config.toml
n_layer = 9
norm = "rmsnorm"
norm_eps = 1e-06
init_std_down = 0.00847
warmup_steps = 289
Each number is 128 + 32 x the weight over the matrix's rms, rounded and kept within 0 to 255. Layers, rows and columns count from 0. Numbers have three digits each.

# q: layer 2 attention query, 192x192, rms 0.0958, rows 174-191, columns 0-191
# k: layer 2 attention key, 192x192, rms 0.0956, rows 174-191, columns 0-191
# v: layer 2 attention value, 192x192, rms 0.0891, rows 160-177, columns 0-191
# o: layer 2 attention output (transposed), 192x192, rms 0.0906, rows 160-177, columns 0-191
q174:162104119140141133124120144128126166104106164172099110123084133135141112123114170167156152083073106108167130156154136080131159106077096133118102138157097177103113065090128146087126096106098150172136129144115139135160081099133124137136148137112091136143131137131127121164148131113096124134115110101105167132102098132167143108138159082111114175115152128066125155117106136167105115128106139106131139152140162128154113141161123156112117156108151116124143134112103147141132128160140153130153114125157168090123129118123114129170083105088072058146110129125181159100141137134078135125
k174:090128130113151122113125141166100127125138108146120169184121127077120092110190147130105155133122128115123109143093126123134159130146134045106129133128168137099155098172092131137081123117153103109156100133133141149093148132123065138137103123164129139124138103124128124147137134116127128102152176123122149109108138157104129131098085136153122096107121115174066107128190183115150117157133121146131085104136145171105149155168130138124138100119152122130118137175154117150176114118111097145152179109105173150127118142177080161139156083113135101200094103136136134102138140155134136150
q175:092125109161119149145129122059158139111119165145119137167103092123181095143115120122151099098181145146120153070108125133144113090153094150146111173125179145105142084144156094127136187160158122147197139115150173087155088139180079115145103130083095110134134152106135118113184139122115133168135099162125131098144163092130108095165185071110096122113150149168085135128102127124129159162190145115135152118144150181129091092130100135114123150107126177098163172139115116110100133155177155117111157127124134139161127140172090103105108132156173168097098140178120117144120117134101122143
k175:101137154151129103117137176143138135179197068144119120166128126108129143151173069082126142158144076147153148141140124094096146145170109179049110154112142094134166137120112141140128144122127122087102187104114076157106114116153135149126122126136178141108180086163099135107151151170140167153113152153125126097154139079160096121134122125167141136116152150146117087143144138152110107076139070133105122148110120104110122125109123111126152130109154133095131149149125099129109128100137115108108140126141123118107159113143097178154150106104143094106114102151115095144132116102124112106
q176:077056084132033073094005092128102145118065143085107096119181174126193137150115127012167035052109114159151191113155076181173109184116112153177185110206161062106094076186162154200037191135149163106116056130111174110152088083193109031107210180131068040077135195209181098083111135048028136059107162187081159000059158065150109129108214159115121149158082163169176075031126047186046088116095046142153140101208198073178175142107103085255134099142110197135154211065120137164158132076091146060068206063143143146108137111081049140094117160174190099056165036120124164037140162086100168219
k176:111133131127103140100113096138146121083116135145169100122117165115129152119170101131127131141133137098167156136139105179131178139093097118100177137174157087148128151109110183088112161127154156130117125167127159147114124074142174132111162178093118099105168191124146122128181135131093158102109159134129142138057148132141132126071171113174159157167128130108140115114154125166124081122068105110120076114143193087161149115161090121169162112126140161108141115072144163159167158123127144120093189104135084126087171105146079118149139112134133152126147112137152134150183145066131113142
q177:120144121136148175114166091152132107154145116172129131138073113098056150134160138172131186180172142106137131171118147070084134037163160118080132141127160128113158147070082096071143086124123128149117175170116102142071137117080141208169079103134176184164166091079108130168122120198187105126101103087133139232151132152121127152086077109101156100147137111134098190159157189086166151126116152096131112138133091142135102094145136100060148157098115118097146091162132149118162118174147086178204094123145109079141124163138109116166122077145055107174128172147136105130118129161176158086
k177:169178156156141221172202131103141080147200126115108181159097093141074095118111175225109205146150157135085060108048170082140078117159104066056077114055124228110147141134097099095178096167070096154175174144173097146128171192070098140168114054163171193171067074086111162190143099140220139178157119050193080191173119100156082127153085138143114093089179108120111143130162190089134159157178214115095138167088096207097087121135154166055122149134086020114105088177125119129082110185163085186181058193045123077184137185204171119149200100121089185211086238134089138196125150204135106156
q178:102134116123115142130125099169170128159152135106143152151095137177051163159169091151117130188152159089139162174131143093136129092146187131148119110119126106124135200152126112111147122086110130115108106182090125152116137077106114151119130121169152130127133105127132084139074154148149125111107119118119103163152148162132122202103079135141156137150132072131127123200144141109130134101144113062131095088146105153106129127155125086091110161164133156106133131149118178132169120093166106168179100176152092099126133142124123170134080122102096126200151137112150158174138128135161114083
k178:182108139130116198126129088129099126123155171106169152098103132156098117143110137201138176121137147119118059157117142149127114126122120133137139150089099188178146157094129122097145114156100139147146118144149158127127156125083118140169133107152158169154077110097092120191137118136161097136137145107171122177159136107153125118158138139152176121135117105097122155123144194109134132184147206113111165123089113166137107145140152180100161145120089046122113095134154158138098175155155124142170076174094143139159148153130153124142180124089110190170132187129091139168152123147170146153
q179:172135121078167217187178080122118113164180125069111193146084094104080122123074123160160200183153123150112098172076166084148059099185141116139087146085121179117137170159101129071169073153117105155130156163147072144114148191081043172159127099172117186168134069084088116174111110224218137216134127108160075178185129116151119132151070168109153099073162064143154169153184196048140178138171172095073160151092053182090118093141173110059136204120120094105151108207122113098084057146112093175196083201083130113160126149149163146169150081107078134208092193120051154130113132199180112125
k179:161178159164156187183172126060144091147183101086101169173121107171093076156043081218151183107124121166090061148096155086108075163139112114174074154074115228105142151133138077093191061112104082110198137111143108060105129221125123142138059061164166166122093073114109139185113139136232143202149115124246069160235133078184115127225123140124122114063175126117124166128139170083140178178195203155096167170054083179088060131123171158068103136161103059135099113160121168116057099182165110156166044204073128120207142162192178120120167149135128140172121206127039179177094103181114099157
q180:100146126118110097098091124136121147082057109138148095106140128158145151090160111118099082133161132137129127117191084176126153169070126169135148112147114090137127115115101127166133127137173156125103162109094157134121130093146197103095163159122130092107135157155155135071151113076083113115135111190132196101113094158144164107080148109191123110151093132144124115153095108172105087133072087154138115117101119092157123115079139128170116073100129142125109147064128118122165155149130138048074150109144123130115140101120094128114151162115152115076157073131169103113131127100115181149
k180:131132086111140100146111138155152108134135120165113113135120108118123154133154141097126139125157151122116184113127145104137178091142102126145115115171150072095104174139116098134143139125132133175121122133140133162149122102110133137123122112102137150119157193140121113122101154150114137072103148112082102126086137196117126150092116128107104176157127121150128123157159105132111132079103111120160114097173120114141142106143107084104149112126154134109165110146133127133165142100099146144119133095119103130102114111101097129132106115124117138153124093131133109105133130118133144104
q181:133142132087139160145148117120115138134115160142162104139116112098121175139132166128120152177149131097126139149116103144057110116111143112141156115142159103109145158121124099134134151158166138126159134132114131126118129131120118157116143170126153145132170119121123141116108074174132136133144093130117163156129164114114105098081134121141144129147114134148126152137152192110144167129137139111098125134137110141099162080109143121125146149102157133120142122126123092120160146123136119124141160100128128126102122151134125102115115132124160130135123168130111105125132137129133124152
k181:057124120111137120153128163143161111107098127150132109137140145109161145124139100108120154129125106132134121126143119145080144147110134127108153146129138104124123147136153154115141175116171152117108155121098133096129116115194153084143139173108130120114154145134122133104130107123089132131127133149106151101110145099124119123122143107162116122124126133143161098122111103152152136109136093161152125120134121095137126117113141152163144124144144153128153111094137110096135157114137128093111145102172132122083149145156104126125098154130155118085139133101124117153121152110115103149
q182:196177109119134154130147107139084183112065133151112089101128130144145153069126144163097156098117166111140140133107120181173158175143204163119146161119064132157135183093132108167079072115129169145120139137137133163126128172084143134141131142130177156115132125124101128127137070112116108144145135134141172115145096142161175121108145137134166142106104117155136170156118137145138104071058162081103172158101109118103131107080107143118211144111123079097132136115058085111148128128124115106139141122109146157084134143152122134134105113132168134134069179144131108092070166120114197135
k182:153130126128155132142121066132136085119155092142134112166157100128098109119117134146145135114128152159112067109094155115156157121129092098115114106122127126136127164147129054088149122091057108171135129090140158137131131142146092152152092143109098130097154113082123151100120098127103164113100106118131065152089089143109118190160135112099097145080152106139142124149153131101135122132086118120167095126136142177101100118110122139147165125132127099135105170189109097143106125141092103140140088115099146122159095140143130104157150086095129152197100104123108108222089137137065094111
q183:116117156067157144138147100146166111126159136120088218121128173152138129151157129150136068147135090159118114189160138107159136164172113143137132117095127137115069136155150160094121119076127138122116158142083118142124119104142136086079165091176091135133095132129135125116114162151141145124104155088163133092169080155118145144104098172185131082159134062110128114171142148115141088158091124134119102138101101118159136137101177092130082112161112146114104100138130132128152119119130131103105088173129086138127132105118129134122171155124125113152187121147121131119118123149114123101
k183:165144121140126143140101111147135146050111158105148133095132166169130121128123119133152162096165159104157149146110102107161126099102115158214135149132163108127112186120144128128149107165175111111128103144128133156117129143093085105121140116140148118131055170111119096180126171144129113134158144180122115124153152125148145121153113160112117124161079077104127163137132122134114129144162171108121147105189205101130103137140100132097069102144133169165110088108147169155129117091086138109135120152122085221158108106134160090137152129172116133158163130125120130096123136152145126148
q184:078133125165116134116099104132154104134112125166115160132160173144088160141143139126139103121161150112115105085145119124107139096093144114152140129086170118125102149120138131126153130104090102165142120114141106141121103129154151152113126109139108117148107132163141136100114146110147118127143120152150102149169120140111082176110136124101127119129163150124077114110146112128126107090151133142123100137130135096098156131149140121134154085149139120170117154179143116169161188124106143144131122109141125153126139131112103081126164167180139132118115134175118102170115135135132112118
k184:172109126128111155125106167136149132104134120083130112094101110149158132142138158136131107137149137125144150147120128145140118115121172160118127168104097114176136125103114122103123133142143116114083129125110111142148167112133139127191133164149123159117100096142110117074142120134109073144099132145128159106151126094130095136133160117106169137164111096120136187101094118162124166152122127129095120156114125101140147129109140121128132168137110137126145106115131129133149128140156150097137131146127085138115132097120172113155138123150094149111140123104148163152124088113137147114
q185:166133104154124100164115127138103146130116123195106135080104122113116120107133136135115156146103113073141109154162130104149145148122108152092142131154115106131092143107129138132161059098134146147098124154143130164136145115099152176121128141112144148147163157163106166073128075106094112143115123122106163114117114225123209125093121085134133130148120086115115161132108152120152105141118150127116125152110124114121156112077162141128145095112143123095129114131093081105134155180124133154114136076139100124118109137101118107135150134083119141137103133142155101100104143109140137096
k185:139131144154160119131142085118167142128129134147130154145152131111112113111145155116141152127142136102141118139101161094162145098133134110111141124122125130114110132153108082120094131093129096137072150118139116169107134121098150147138116131147093117139143147083117087100183119099129144111118125091131111137076092132128100121090076134060117112105117086137126147153165144099141119195116096145155141134126149116106116143142133150122135115127155097122162100183118085124154104124106112089144152134111145106090121124118139094167151144143124149147104142138124104167149124143127103082
q186:164135169062106140083152094104145157106114173149183109107081115212185142134143106166062167177129136079149116146143093112130120149085140184130145090076142153108121139084171097146158138070177169180117137162129145169114108129142189162136160156075172145129119191100117143104078101130129139217119093055160133144165159158156135111101143090108151124138074074109142125125101179150089171143101144128120171125136066111125127107086131092113142118140124132074129069108068116087152113103105093127113113133147098171114087167143126126081105132148150132121110153106176150132126139134128114107
k186:121125140094148138151126119105149093133130123156145144126184145116104122107131077124103117082133111129121107133155109130142145144128087120114133159089146113152112187192140107115131111111162175075130095075148099112120155120117190076152100144173192121086107126064082155164125085118091146134119181151166109123131173122152106123118148179197120149098096138135101163166163128152139109130139096184176061166115137166078173089144078158123103093116152127129129122114111102132110098101120096063123105155135129156128150116088107098115170153123131171085171171142100103224114120143112142137
q187:133094133102097206101092148155151115166133184058156170114055119168084090152111122114133128087072098188127124139186089134177132169117154106186111132173085147138102131153106155165200138118139100107078119162116106148069188113132116169110179131142056143123097113116109111136121188154160173141141073133166146111157093142115118102115146154168134054112081118118147096137120143120142137175106140098127123118138116074121101148095127112146124131138065144070090098107088166141142077145134102123151105160118136123164161136132145148125092159114112102104125119126198163110121150108141127139
k187:059126164124107118118116161116147147071130157103160128146115161132112085100166161172084148110114119113123148132159093124152158156165109123200090120149146119095077149172119147148106081100153132130145117095129124099119113144138115122102134109141142067081118138088127104172086106122151171142125143149142111116145194161174121137129127142166091138136140159122094145157149126122139168090158154115154104146181125099104123117137111139100073146162139167141100109116140169126130099077113117180133138184136092186145118106171127156151112127166137119150146153117109154146095124131100084104
q188:129110099153066118102121103147103145166158100183161109114139134110087175136134159123124152168134156052163136187138178081093138030116159099092139074131095118080146170099147130089130129084098169153109089160114148119111120091085168145122144117119156108123142147134129126167098149137103102068096134150090126164083147145087142178121111112116159179169122114096105167149125145129120092103123128097160116137160146149152129135180089137121135155143143139131109127128147136129135169121182128148136118106176147118092134091120120123159103103110098119160133122083141112108172126109149106100
k188:154090129136137125089113107131085164126106169148128116105113114126116159112122151154126132128119152131133057134152144161155140117103144105137167104090140152159162102120140151125105128130156154134118118140112103126092162123085125165170146136129133177173094116078156167142142125135143088117113119045085143115090105159128133128112099101127160086133102124151112103120113189103152116189096130116136115060087108192137128140155144177162135121101091089115127128132103123140151159153128118099149138110099169107133125161086137122119141130092117136154146133091141141119141157155151137139
q189:108092190093125149102123126132146143133133119109137113149121151190119102115134148124149142103085173119151121166103173102140159138077103098172134140176131184117152104112133153110118199121148148147118118131086136092121133090148147068118113100101107148120121127135167081149130168118149167117115085153114124116131128109133082147151146153118142111082139124121154129116137108131149134157124123133152140137154109186172108143147102105092120164169138164122091113122103206129106090124180152101156077157146151137146131123152114170119082124058085096145148101101168190156149120139116130131
k189:117110107114129110115146142139024118122131152151095159142122136107104094105110161132114097116078118120108098137145093143119113126146126118120130124115126111122156139171159152161114090120140157118152101115119135118112122131108064124107147089166182168171184154148146152153081146145146120079115170124089122140147176170092204122153137169146119103099124143123078106105161185123130117134161155109110095056109138144106123157153137143120122141102105157138099136123172144137134139119079142139141101147061123158172139137136068182113130126149153094127154129151147110069143115165173173160
q190:148059094117085166142094114140138102138147167109168144111083149122058102149111096120151129093118121131158147140140115162162134068137152094110108154158079171152092139132076087117150093122097142120082113171082113114102142081147103173170149141177106120128140136132103116133143208148100164125124133159116162089101129151105171124142181069149103166110139141128111138136127123108114134122159137116169117092135185089142073127143088166128165159152126140118167143136149141142133101190150122205132182137119160130109177145103110106134070115145083104125099149096173140065106129143144115133
k190:094077140132128104079120144144137141155125139153158113128097166106130122155149146130109147117124101125173100137128112101135147107165168112166140098136150144110136119113108130124119142113112091146138101119126098129113147102129145137144147109155091102119120100107085105137149106143135118123091114083157165126114104129183115168113097078129115079104135168145096109119140146125163103119161095133125129117159072150126128144163180176120100129111131123146106160145107155141104127107146078159160165149117095141091128143139106144148126165124128110133096123120150153114146148127130105105
q191:107119128137135051157120109089126124120142091156147124130186151143131148108152109120099144197127140057141125135107149118106118136106126127131132152105184079110176175096139129118155143136144148122115094131143154151153139104137173114127100127083198132148188146153149139096073099147113096113107147153120079163129162156101110139087076133085147153157113088143117135162162084132123097151196140143125094121121110163083152108151156096113142086161155159168150086129156102120102146129155146164117108109120090109122095158136114117110179171150155177163136112079103087202134115086134114092
k191:185130093135108141159124094086146117173093144135105144076138094117149126136090126126128104142116141111175146124121178141117127072101136164087148163103095131133132142116149099120120103182119138114059145158099124099100157123105176115152154092094117181155170123090138128143149132139145057088086163136112143115111122112097139095085125122072152166141092133086163143112093163113089093195126108146082152135046133146111130154153135148118166137089095099140146145100145082136150200112157157057108149150115122076120145113085166087081123199112129158058137171120134129117181113136154175131
v160:119052197102029174136096074147171129112096168138130127122076169070164161132137061113137202113159139097173116215186121078086129120148139123090105167155210086178113171145072132096152127179119141076076204090126087097073194105144121111189118111174089115128094081132061069102099146132106183114109136164057143165156130107162138149100155145175091146141114119209069158110164151139208172060135148134110062119121131071103152101165166146101121157132084120115127092169114224148162105181129106112152140139145130145095076060120111189234101104151200092131165118178131123088179091129139118109
o160:117166155187148089212166171145128144172157118136157130150124163119139153105111165155124154097156160116161131139143101164126141165113071149130086087109102148129143145118042120086150130105144126128116085143163109145125100103174139091118087186119144130173101144135084090157134082091103136128048086125171121101143094177120085147129101092102132129093160095148173109131106081081125134084146066160217115130077074173099115060130081120155099122055182137100105082103125119095126160110144152154065102188189122104123137119137119065148121092161085101167106141126075189150121175102086102106
v161:112157056164087139059119198128088115148150068099136104078077187203184136129167119109085076128004134121156179146098094122207131183143188164167062142159254132100049061120155135189090190061146120169170115193199081157223095141135123107143128132092201119144184147220151142140081134143153098124066226097116053097119069177120057080132135175101073161150176119102151118139084121085069160139106116194090094068116144156242102058069121062158174084174142129093058139114144155162053111143100223181128107126135096153121234146196154148000174207136162112147118134126124149158078078097183170206
o161:152228084142196119198086121078115081113152185152128114123105088149179147130090211119116117180157212151144089128136091107121141135169160128121250160118129103165051183140112098152108082127094106192125113070088166098093134158118139086078147111148073134116060082085074117163089089100157159131142177130186138113088136110190143121154133140087147080162045163141082091121129125124091152163163161142055112122151132122060176192133134181176034125068106100087177125120105091200168155077121091165069169104154126158144107186102149092115156141093117116085086095082164104140063094179133083140
v162:140114141126119195163157133158213121148139126156159107158128121060130129176140191157121085126124163153122135109141148107138086092103038128122116104147116124178133135097179147093137127097131124156083144083122079083158072117143091195108135106144140119075112087089111193161086123155138229153105082160129165111123089133102211228134153154138137130106200103146096133196099110098067106101159118119121078152139140098142190084139132106089130226095115150093073132121145193097175087135086098153157147084180139109110130133163145140180092077096166075119077144149136159151173111159182106102
o162:128149083134121098130149183101103101136169119110112137080144168121135128152131119078091155095122144074104147173096155124090155137123173122152061126154105123078170111115116163140113083192178075166114149153113156155112132069146101041143103118085104086193162137154154128158164080056146099152166137155103125191103117097146098119126137104123115149110130146165164124129123088117150105144088134049075140174077144181153089083101150152155136135172124111025130115142155111073124154169145150143134169102068176176134098127155151107098089085072115169118147101055111112164144120153095090135
v163:127127082122136162111146215091126065158102113140166095122082137135121123051131111112125145065107144108199099145157201129126112089079088155171129128137084124084137132162190109142124210093153136201165052157116183137162146117128156156100072117150140088108176159126239154074180090085093216135083129179128075138116133130139113149111144073125082178210101119127099127087138137129141106099123114048118123167126191097200153137141117078135092085116131165138125098160108120150114095077148126105123149141126081113148111189073152130141178121091067189094144135069150047175113187131035091147
o163:146110144150156185157100120142156173192180128091125128178122108156104124141066102147111116140106206092071101127093083112129102120187110152151057117157132087098204118125121094052082106170116126116111138140133119080103114142083144087137169092137114140135094078185113190120094142127159123188148097105118197148114065111155124175099119089115177139174148160090118125164148143093132121179117099210153138097109116133176121162104115151112150099135137094079152162189155145154111115120074081123255120163136113147138088107103142105055072173180101122087161147158138163080125107108155097146
v164:114171105139137159118121109134112199104130037120187116146130136090143085186130105197125097149058061118153131101171097152159103131169156109048118170155107123163140082082144094202136140023112137060120204079161083100124144140167098112107129169167145109138209142109091122147149032098125104153114155062168096114152098138116101169118090155154074157134181211160167130101056155089150117215198146141171147133114153143178116118161174139164149201180130121123136155115108160126122144151072122157101147159124217116107188055156111232118093089118191109136091147162134083135161085106146139166
o164:110063132172152076097138115104082101215153172191126159120103107068155130155165205087126177137151169163112116204122106076099110091172085145130109105162098196121075131182102173109115103145100104096124136109103124113095118127117101141131091132107111140078132104183158144081091139216100118115136180116068137159160176208153101066178061102109144056124142078112106111130131164145109074065102104111120109098119111154070117136179139139085147071112169121041125145156107141083155118124142098094094149113184114134055108133146097094217181125104107129178122152109114156141110124103117145150
v165:000152054127202123163205162111144170124138014121192095247121126132158156093150119136094145097143170215207071141107170124095108066116041151064146072178085132110089158128100089201104153114169133155078151157113101128123134177102156112129132137089137126126150141100078178172221101137125250102112186143113104101108200063136159158131059109097213133118187133191073136157124147143172090135134132118110134172065148076123210207127064140157126137046163162134149216185106009095135118052050133070094159128127164110132159190130133108196125111149142181143101132066171158170160202094103128181
o165:179147110169102183097154101110122136077174129179103101082113119129068127132156138106183129169107148105070174183119061091159173191156096107125130115125178149088098096087132159103137098136118122111152117159084142146174153138086080112149160165113101121097146058193134140136099116133074125144099137080150157191156140090153113129053109105192103146129047119140138141105134117109059112149135158122158132079108130133123110182146087077126132115123116172086154118059123120091145148148080062118222154222109095119072093080032094184098161155152100066050182133157105148143095146126110184154
v166:132117181040112088123100076132128162123125108211093104146148135113177157222110105099131148134154102182119140127155072138134135180107174220081127213079135121146197152088087188102168135135134120072196201122144093098126138203133141099163138164107168104122141141153137209173139138193117153153199186165095138130144156087206074036111155130148152090150159167123157102105134131129115119117125118254094123121127122151164112048133136104132176014118129134198090162121093197141068111182120180142082128099150102179132163046119109123098188172180172128115080132206060058158169192113116156098
o166:084138102113151109161181201120100066115061074132118211086088080086077084016209150197129125107154100101080121091140177158091155130176075063162091137134104127149066098111138120194088141113123059089032111102181121126143136091111163140076163135143084140138133113128061108120149116145125155133136113112095098081178117135126137156118119146180106139129142084115107107084102198176113137102134119125126096117154129074119094122132146137101113098130133081108042060080124137063154137135167092175087102144104145109180133138154107179146147139146151071193122087063139153135081164132103112152
v167:150068133155065156154138127139189120146134231066106168131108095103145099130165232166159161188189102059157169206083170056075114104131171032014101130198171078123181138101135096093170127106088159179000093044091134091070092039176146144156125109210063176136140068195064036057052112121095156120034083091158101136152067165060147216126073196161077150100119116153100153103102146138206196081179120109121007066115146170135140118183166096086121250150109118000043101118111158190225104174177120130166137115079157083097109097151100153253058126133161095175125129195167196190070032117218158029
o167:128110155083127125119082117137084125127088158145161081113159205137174164104159149139082071087133122162154114095102079115096152165107107107186194125117122180104101143169174153141151104093199106128136133184144133129177132183115144152108109101108138165147143166122089147160147087089119106165081140174136138135125114163126151082133121135096145150140122112141138110172121117120069106127154083087133131109149098109095165081104154117151123108121101109147172103102081167080142202151120119140049128138162183131112142178157189118127135112122127136155103142095084122125188147126081074130
v168:185167124161186169143146064129066154106071030130176098074138123172163063133088160165115133108121078154100093085126130176160146130028058113120175127110112124105153185130123094163104100174111127077235138145170186093165173188119111094065086136030106112162189182083118178125107072145122126129104190126153061127112109103149084079135164086159233177117146191093166074154180177102105074123118136138124060151088133162128148144065071104127255040154174138214115173105070131120132124113090255116024124115138089184127162219089169027000171240065099210118188111187143122111091141148043106074
o168:117081110108133192162149111170156150176140147087058146085104126073129162130095113113205171121053131151132159091114119138150140115118140106119074100130117067167146071124115131125103122120137155095126118034098105128163131136109149124135130108144179142122082073121147162140150131168197083136139134081179159175174151114119171160133154123146101101170124110131058134128174133093129124140106183131141138104092187102153064160108146173155144133108130149088123082147197147115124173168141101110147088154113099124143099099107101125168144100146131135106109113108144103186133098115106135151
v169:150210152143106146182116110096080069085127091119128088110172043068113163100126110119106044147148145189119172026133122176122149151113073098165137109191115125126108098196227157093148089208160130118153122051175166127172078139056096105058106088062211091070197151125225212161084148132113132132208172154109113126120137193132109000082174191154089132118069151136172093196170164134090102102128108133136087179165145180133131142151150059127086033116093165156076112105164154090123081162181109092164136087128081190156220123107189098138114151080082152184206129145119044113185233222091191054
o169:130106078119121136082156137126166158132162112162131132142079152168136117140146103160098128166087112091101128162097114128132134140099200094109084144099096051216129105107109110143130148135098136138156168098087113098157113127129052161139152146129057111149049149157151143061149127136182065085126087186082158117171125071095156174195116077131153133129164165140126086095163149142167120151178094174083220136113140085122120075096143174091154198070112102130136149146103112127095130155138177138131142176116179180194064152104034127074135115143136125155143139106128160117104102097066085116
v170:071170055204081159125146102148081098169101049113213138057147166138126158054191104077070073202072157182151089041106122173095157073104013134232142121165156182083080197209144132182115109060135125185076062136244248057159184146134170088127118138133140111117130166142166178118090060122137119120105236145120048120118164164114162088150147148160115183134099196163182041159156215093140084143145133143166166088125142101130121172099132091147136136115155118110184192154081125141184106100083120146101184168175117131151255255131131110104197181128077137197141098052107100132094162130054105172
o170:139058157108192034148098097104076161083218171145163103097112115117106096200104125126164162094184122053052131142157181131165063125149161112088130105130133100143126077125150144098144168101136126132125199121134097141115112110123118104139130115178105146119090069123096170138123156111200144165152117105178113159097161148111129147095154101189160151137169152131045121110153073122097086146160175146143101108138111133142115126089119103160110107154146121158128152122210145130135119044110169086177108134087117183076119135103149091099115140128169102104158194223126177138137104197143123124
v171:180121155143112128155128083160168146097106143062181171044161136103160026127160129219087110125102062089198163111073042116070171158096145126138134162119108112132082166199197184112136079119131135139135099114209108000088098113255090076104112145157091130128168126107118133127077120153106110132084214103167071125139078097092076162109136139202096161098160132061158094157096206120152090106127109145181031090090179174163133119090175114113192205147140132126111118095066149198160150162178191138055120080163143168102255101183053134079140234173172110139168074125162154095103033101114148101
o171:168117133152162126137104137152076155168167105134143079126139132087141166120085141132127163118140125136158142151132085072118150113100135114088057108081127130095118109182126152096127163147112111122109139070127139139171167157072164116113100108145150133107123132156162132120166105132188113089103203105135127144141163081168131127170104126126136090099141160122112127129168157163064138145076149140152127133162157122144072155145206133139086155113136143144094126131127121069179139130132107114161079114094097168160113099119150076158115091110134159141054196152099133176147148119150113110
v172:215077153026193116096130156101142126108101187157129150069133108183129084084112176179155132057112145155126122253126148110149089116089078123165114175130042125109141125140111092144166129067121153091199095101047093135113230109146107117116120144209029142133209054176154093053127116046111168139104064116202172121131103073170140156092128141159093166194098089086053111096153101100163104098132131112106149151133130101122138112140135160137115126232075135156155096120198169127107138084126151172138063147104101184179055108054114159111120140159119126065141105167175117092158074101066068107
o172:093114047130089115198134062103125126173049157040084116193120228154096128102122077097084086137108114215131099078112116110105102130115137133096146091169156147096176101121130082100112154156137136136137111121139145142143074157147158118135166159053105118097080120075183142177119167153133176176067143059083102105154127175147111155126121063127133161082120126152138109109059137185114075136133124076176038170085134107091167066094118093140173138081122104098156098095115117149178103127075122093113159111179103131111079111094195080171166146132142165118114147103063156168129099117157111119
v173:129078144151125110166119081115134105122134130111155104174213174110114172082110085041105088206125174174155126087132079110092200168176039067203184067089110131184128137229124213172111058189183122175132158104123110024097205159106158061172117111088132156140114129070174180178114145158161189109169161074113119111166172147168107094198128111149112126124089096146139179170131120158143137152078131130117079172130122067101120184075122173142071097126114147206164118127150161064167157162126111125140136119123131201143168119147168096136140136093105159130132115121113106125187197152099124141
o173:054139184112120166078191094162093219150136168169051181128067113182122138165121112169128114087146127082115086177171122152152084143142143062095136137101092154140135162131138122137111146135067095059095134147091112255071071182141130064150107083164081109121140151128113103142135132070115118104099122132126133128150174156112137162084104110112102106080141149165156146103151125131142129137101119112163117101144116125100102130106113135160140141135221185159124142117151040161088081119104123163153128154106186121111145044101119142163177067144204183128196124089150107120127163153143079155
v174:087136144220119170058110084188085160108155076104141120120113187147152093119158063149170059121088116103128170126119110119255148080135200130147145116113124091139115091136171163171128094092125138112134125160108054149083118139140089134120134132124206122172126162233156123165083102101177091113184210126174090097122151151117059095111174187128090136143170141091125100169062146114071155165099129114211119079142162131178147138108168135142133143107102114116152091136130190150072108128129099136110139093146160081129181107116091169117065151119191036151099123075123137094149058114119131196
o174:115157140074164073130147159156111114183134164169120148135089116083151106154097194124110170157152073122132086090198097131036139143146104196129130126137102156111086155091087118142130171112083168094148169144139177189092164134142103123114105133127097091127123144123089170081131159156121123134136168085092114098138093138152144114143111089155145145137099133116103181097164125116134112100138094157088106149129067114155112166174095132131107144131173182100105153121107106167098086102103117123091121108175164141174135155138129145153137147067156158091131149090108133090063143132137171088
v175:128148159216130085121168138193152165078104109090134158080151106117146050105196105118108037141107092159117138025097094164168176167105145089143156135145157098124064071167146179176086119141136131124166069166037096114159113163098056129089160152089168154173137197162164153174120183133134019123185192186145176112102194128131135060117154186143176106117146110129054139161169091211139125148039121102154146132136128154099089156093108135169161101032156172172131171118117079116076132122209151109105114076132154109130159106180128103085112164106158128113171122054139203109107080123173200091
o175:081155113168126185078118144095091117145132153128133139161092145137141127140060141135117100176109121091166144118108141186130071138070100139122146154146142100184149123135098110121170156157072143142141197063122123206123184121102131122105040132116164149142113168101130114127121120152131153131123111015133139104171132104118111154142110114168122132066135197116142091127108087161058134151173166130062157163170158136124123125141127086135122107201141111118145175139183141118120180094108104178210070149085148187133123161093128165123096100139141179176089145174170088126162104135152109128
v176:103086120206093130089105149140105079142153142074163141062185146183099022186098186173153034080013095124109156152164103136149132087192132116166137000182038186129138116155169167243084116060074156177106090098188114075119071145194008135027145171203150108139168133162134125141040152023157067143139157152158126066129080200096102200201110198136061161161136179090169090121149179074108102128144172018185096049160164158137094161044128105113117209203102160111200171110193198138105173098107085087156136159081100171119255166124098105047064141114169085146085069101166147000112000111169134226
o176:115089060113146113137165123106148077119168142144086147121133187099183114156136108121122096137168112148136104097090110121140094103113166149100118096088127138114053177158153119143119136146140115118180182142134137161107190119170212185119142104131134136130140099113135169102160140165164173142142136124131165154137176133122104069079109111167098059158143205152097147102117088115134106113090088131096097195173137120151117117114125155120133113098180146147121172106123057160136140160120162123134098058134116118171105078143146072139116122105119139084088190181031074100152129113129132098
v177:088162111172111178153130159141120076134159143114126132137138122158124076119157154183111072119052110110104192093081084126138100176124103084135081128132160109114119121142214142108102121081115109235063104123170113107139044092166108148111093126124214121071152103134150160092000149136142112113073080109159082150105059195090149133138168181167092084113200070089162077213109229018068127090135125125125084124167096154175142137097150090090131237162090138095050145166112223178145093138092123134185165083139140140112192141182141148043112168113108085173148088120169149148173067151129158099
o177:147136106101141092161056161103151135112067107158163123151119141106111122100102166119164184135135201187145064109102143114081181119150151142160127138094098163138093114088185124154155104149180184213113124127140119159146169088115117128080135118136055107112120109168158113123142145104153098108151159128097073102185121124162054134139118099085140131173098216193096154074155151148139120172169130132153140186133171106123076105150135136208103189161113201091201112096109100108087180169167157169035141086097060185166127097131200072135134154094148159101164142104120136135134145106146139130